Part of a small language model's weights.
Size: 14 layers, width 128, 2 heads of 64, vocabulary 8192, 4.64M parameters.
Architecture: LayerNorm before each block, rotary positions, untied embeddings.
Training: a variant of Muon for these matrices, 126M tokens, 7673 steps.
Each number is 128 + 24 x the weight over the matrix's rms, rounded and kept within 0 to 255. Layers, rows and columns count from 0. Numbers have three digits each.

# layer 10 attention query, 128x128, rms 0.119, rows 0-127, columns 32-63
089097115118130096146130171121142132128119132140146125143108151110139101125109135121115110164137
109142124148134129100156159147123155110094152130120120138100131134109117117141114139129151139125
151159133125150125127170200168139135120112139109158132147116122133117067115128123137107097150111
088152130096107149121137106118159135168131169138123134131135148118119180153111103157110144101136
122141142126139131119156153134125126146121134144143133111104153128130126119126126136118136115126
148098171138120118132099119119147109150132118127152126100128147119112152122152151124162151096146
113128137192111101136103141131170137191095086126120132095127104162132096079123112116144125107144
177134110102121145121135149166090141128131118139129120118145101152072103139142123086079182147067
147125139120154155134134151139149124158132145130157162154186112104115106141145149107109110113092
087102144091113137143129126118130120129134114130092118139102144149167174111117124099094122112155
153117115174160139127130154110112131116111110134132105133119111144091084130139124123130153138142
130119143146111097151163147123143118095156112091157144150122130118150104121150119111132099134128
078147171105120146087124101069095146209153125153098123130139139135136156089070127124137203115110
122142118119175122108120128125141155168167118105135146122168150148145130134113131102118083123140
137106124142090150149071134138126118095135241157064124102122086136119111146124082142159145112131
152130109160156140161114151130122097103144151130191163115136136070139113090139102148125111108147
145130113138149096134112086133121115110140109129093106110155103147132106143142133106099129165109
117119142155121151116143108110158105119142107113151132143117097098122110109123099174149156153108
104069106128121104152119119102142133177125123063101130151117118124159104146151153095114202133132
150114134146116132124165140117130099143138138129154142086139118151181123123143124118104135124116
111154162113113094091129093125114111102172141109136131139130115135141158145119152131133115152137
156158125101106139125072132158140174128113059123097113125115131122120147124085106120095165156141
104139157153131122113157152131091075147173148099111159114100099120141118108124137113166112145101
127148106114156156136135120125125145106087093109109104081114148154075098121160136127146115142153
130130089104091105123176096143140095148125159097139123143123129138101123119110171148137090111159
108153107151082163092137138157154105122150162131131126133099154180122125139168099118152145146144
159169152098133107141105104127159134105168144094109105122128102127129143187143149150159179089119
122130176041078131137127134128115169133165099130170107103140116111133135143136096120154134178120
114122124138148133161139089122113144117120127070134159133170167139098109112119096154140162147145
151114128103168132111099165098149126140134103152141158126080164149206084082124107141130172168134
166117117151099103111119113076155110092100151094114139139084134152116126118137144123099142151129
142152181099126109111137146146132111109136153114078146125142111130118148085150132127096113164135
111110102107133120131128138139116114131131134160115143086138150127117113125097139112127099120161
095169153146134122111092166125126142157099102117139121099149084107135148154134080177100123091122
065121149158117162113150134211082111111147136149119137134130128169187136133128107169154138114127
168172128158110122132082088114135111172125105128110132129119118148138147113109138113166128120122
112173141140174126116181096138137130095153107113121159098118146129115162109117095134128123147148
141096120089106132157093108144142113114149172120170137100130143131181131149123111117085104075119
167140169131156164112147144115087122114123170119078123091133133158107189118154106116099178142134
181123172125124126113149123178141113144136117145141076136092138113103134103129135102146112137167
123109146123121181128134159125119132158074149130111136142129135132097140137184155127106188121145
098158136182169131145137126107143152123115095150127138149150120141109148115094120084161135129137
159131105110088087069135123119126159134111124120127170155147141132126152141139135140142166139090
158142152128101112166120148113145126098147120132131132169183097140148081118126099152124132148114
144147128126117106159085133121141166154107131137131129165159090147130173110174119108113136145090
153120139128104115104112097131162174143110106138104145124168119146163165128124171113107084132119
144117135082136173154107094095102142135147108158128223147150161128164120132111132172127132138112
113159135094115113093146120149148085133120195145156143154118147138106087110065163144132137130082
127147155136121168124116137142160123152151142144122146134103117113117108144171157161113152125143
156132109127140142110124104120098171140108138132109149124111150115156150137073165115101143120107
094147148135137132118129086150161157142126155145110145113122187161136148192123084111142107101121
129111153156143154145135113102085112136083114120125163144095131079114096103102127101101119137120
155107101121088108147097147125142127163113137099095107128120148131094153168131099107103138122076
111074167150138141122124125139135142087092105083151135102126104121119125100092170156135104164142
175133128122104132140108117075106110103090129092086112133158136135112111148112144158140174112129
139074131104082146113126160101128168137169127134123139148103084104124131134130146135165154096131
121103152106095135137096128149110117114128122124109085160158089136103114135150087148167132128063
134091091134133144125135168146138139107084127131144160154101067168108110116096184094132145115165
144140170105172151145088142076108071165141162104150095141114146114116166121123118140145144103137
098145133107099136106117175133132146146099107121108118139169133143115115132065088123139141130132
161171100098169107116146118149147124146100134103076144116121108111128150181118124099175122122120
126149115108104165130103097120141148147132133115121138154133124114131100107131126148134123152154
123143114125107121151147111160138132144137110128151108148148124161129175137106108155140143121135
116150106157143151128104140175105158126162165153120122159115100139144115152126129127074136129095
118126128099117129160154112100108102143118125117154125117145107142120147122130131147152172141104
144151115115136163133113139107153096116143143128111133143096172155122115097091081113118144107138
140103116104159114111124069112138105126145171181170162166106149153158134108112159153182092122103
149076137076115155159102131158154088129146115164195186158132135099138120142140147118161065150127
110177126177144091061135127088108166152105144131077093097113110176120113095077135111164240122119
141106129124042082106130143149106156143122151089143142123125133089147152126115146131102108128166
117168159121145126124113142173099134113153129125116155109105147131138172114093104127075129091156
171157128090112120089128142168126093138120132137123176141113110149103154105120117118151118156129
119115113116141107142127138133112145135151135107123102103133122129126145141120126117121111123116
143140082152130151132137149137142127125110153134145116116159089142136142132124102138179115130113
135106129144147108119152113134103170110146140124107110135138128139160135132115126126107137081131
137151082157091128148155108140125166170118122097123151136161155149090120144140098115110169120137
116142116181151126116162097128081166114114106107056079089155141138130120132116120125100161117158
149114109117063128140166126111168145123125086124137096092132113127108114087089126133102110124152
131131114154107186163131134165156118148104114122145093108141182105150118134156126112118123111148
099099127170136133133141155175139136160106144142108056159160110146135141150140154117134120124131
111117137112159141149095115160073128109128154120149103108134120155119160134114162133145101136058
108140116153157134121117140126152114100108167111116153136153141120117132130147130093118128090091
106121094149156101124133140137135098153117121117130132083119126139126128150116126096101147129143
143135105119143098154114126111160178123113139111122162113133132118155141173149137108121096124118
149139118137118110147133099100116159084113129130106091159139139157115170105117137147117147133128
139159149092112130144129114139104120087129153074130094148127134114130128120146150148118104131137
156107135141143162128145108149131106102103167130155127111105138092101126107149127101125093124175
160109113100098139167145129138157139143152162150155121144139106171140135151123105111099172101123
170090111125148127169133118118116086113154136101125111109185178104094129155141130160161161138135
139139113143130114082120152143124135134123134152143129121149133098133137137099123097160110140072
140169125135145099116112165109145136134120162147156132118160126099114127141145101125110130125153
147136146147109122143125111180136121115119073126119117150129118099115124154137107107154108145166
115125121106116110156114142087116128114114159088113142127129091133166147133147128113129161123160
116121127099102161121095129098118127125125107158099136126149112126177134090129088106121164143115
098141130136137160142120166131121116144133106137140120122132122131161159119097184098153134085115
111131141147112156153125153108130183116147118108097143141132124128116124169106100148108104097123
142169154101121113113102130127145114167075115140104131147115134125123117139142119107144152141102
148077105110158151108099163159121103182154134088106127132107119125151135107112139145109065146114
178095139094136129125089138129117115125149164129110087103065104136136145146117102140157136096097
157147136163132123139133114124099155145141160150115144112121103109160144113106101144131141127098
143125119114122095131107139117142134133112133103163141119139151128106154131140131083122074130140
168123105113109131106102133102108158129136147085125085139142181095119136164159120113114158109122
130166140144130129102099139157055138149146084126142121127124131108107083160114133133098143142153
101117129149137144147136096099152113148116118149130121160105142098132118135138126116093177153129
123128129136147116132111118144148107054133096132116121140151131126154149131137165148110133145104
151145109142117124153127089112115118140123190139110151123127118121086129144139138137092131147144
152119145105086105110098126117098095119105161131114132145135119110138135137102109133151176097112
140128142146091124151135070112144094147142106147112152119092111145191105147159151075151153128096
118101167173091108137129124124111123119110095141102109166127159163192134115117158143168147159133
115124147106122159135156189141112134118117093130109144101108080108157129133156136113107167094161
110098142103149118134147135130133117141132152064162161106140106130149114133135161126167102145146
151125126154137147095149129147148109068145094090159172132153138125144124131112112185118121097127
125111102118101104123139161131150124154119127146137111126112134139085160099150121152125104100125
140101142156123126122121123131094153130180103193150105171135143131134133116144142100151142138114
109114112130130123128132113146139110145115147127116133093121132151164137134134122166143110126119
138132140171121173164121136157134151123090128131091121138161137127132124164141139119134147092100
126136187146125123155101163161161101092120163124099117177106113169097116105146152134108126149127
108077138111155113120103141127106102116126145111172113123123112127140122067100107128147103114155
128121162099133095095129136116115108161114149175123114143078129103141140113141162117123122172120
174123159101159154085063135116141107158132140142127130112112092152140139101144150118146069115124
111136141115132128113137110118153137132167144131137131131167118145154152092109148108134132093102
104142137152119097153101122143156136174129106103147071138140120096175140127129099105136150111132
095097153127143104115154129128120131141156113143154148123121131132136112154162124122142107129098
113133124147144106126152150140144139097104135138132128120141109136167179120136119126166136132149
140136142162112118135152194087163138096123073131107129129120117109120090121145170089100104132126
122150133118134152092121124084116162126103115121095118106125147153120140125118110069116115157104
145100151136091135127144099141106108082150111161165124137094149113154101131132132091177120158158
091100140122107133142115134102147132116144114128156124132083142109124160137153118142117142146130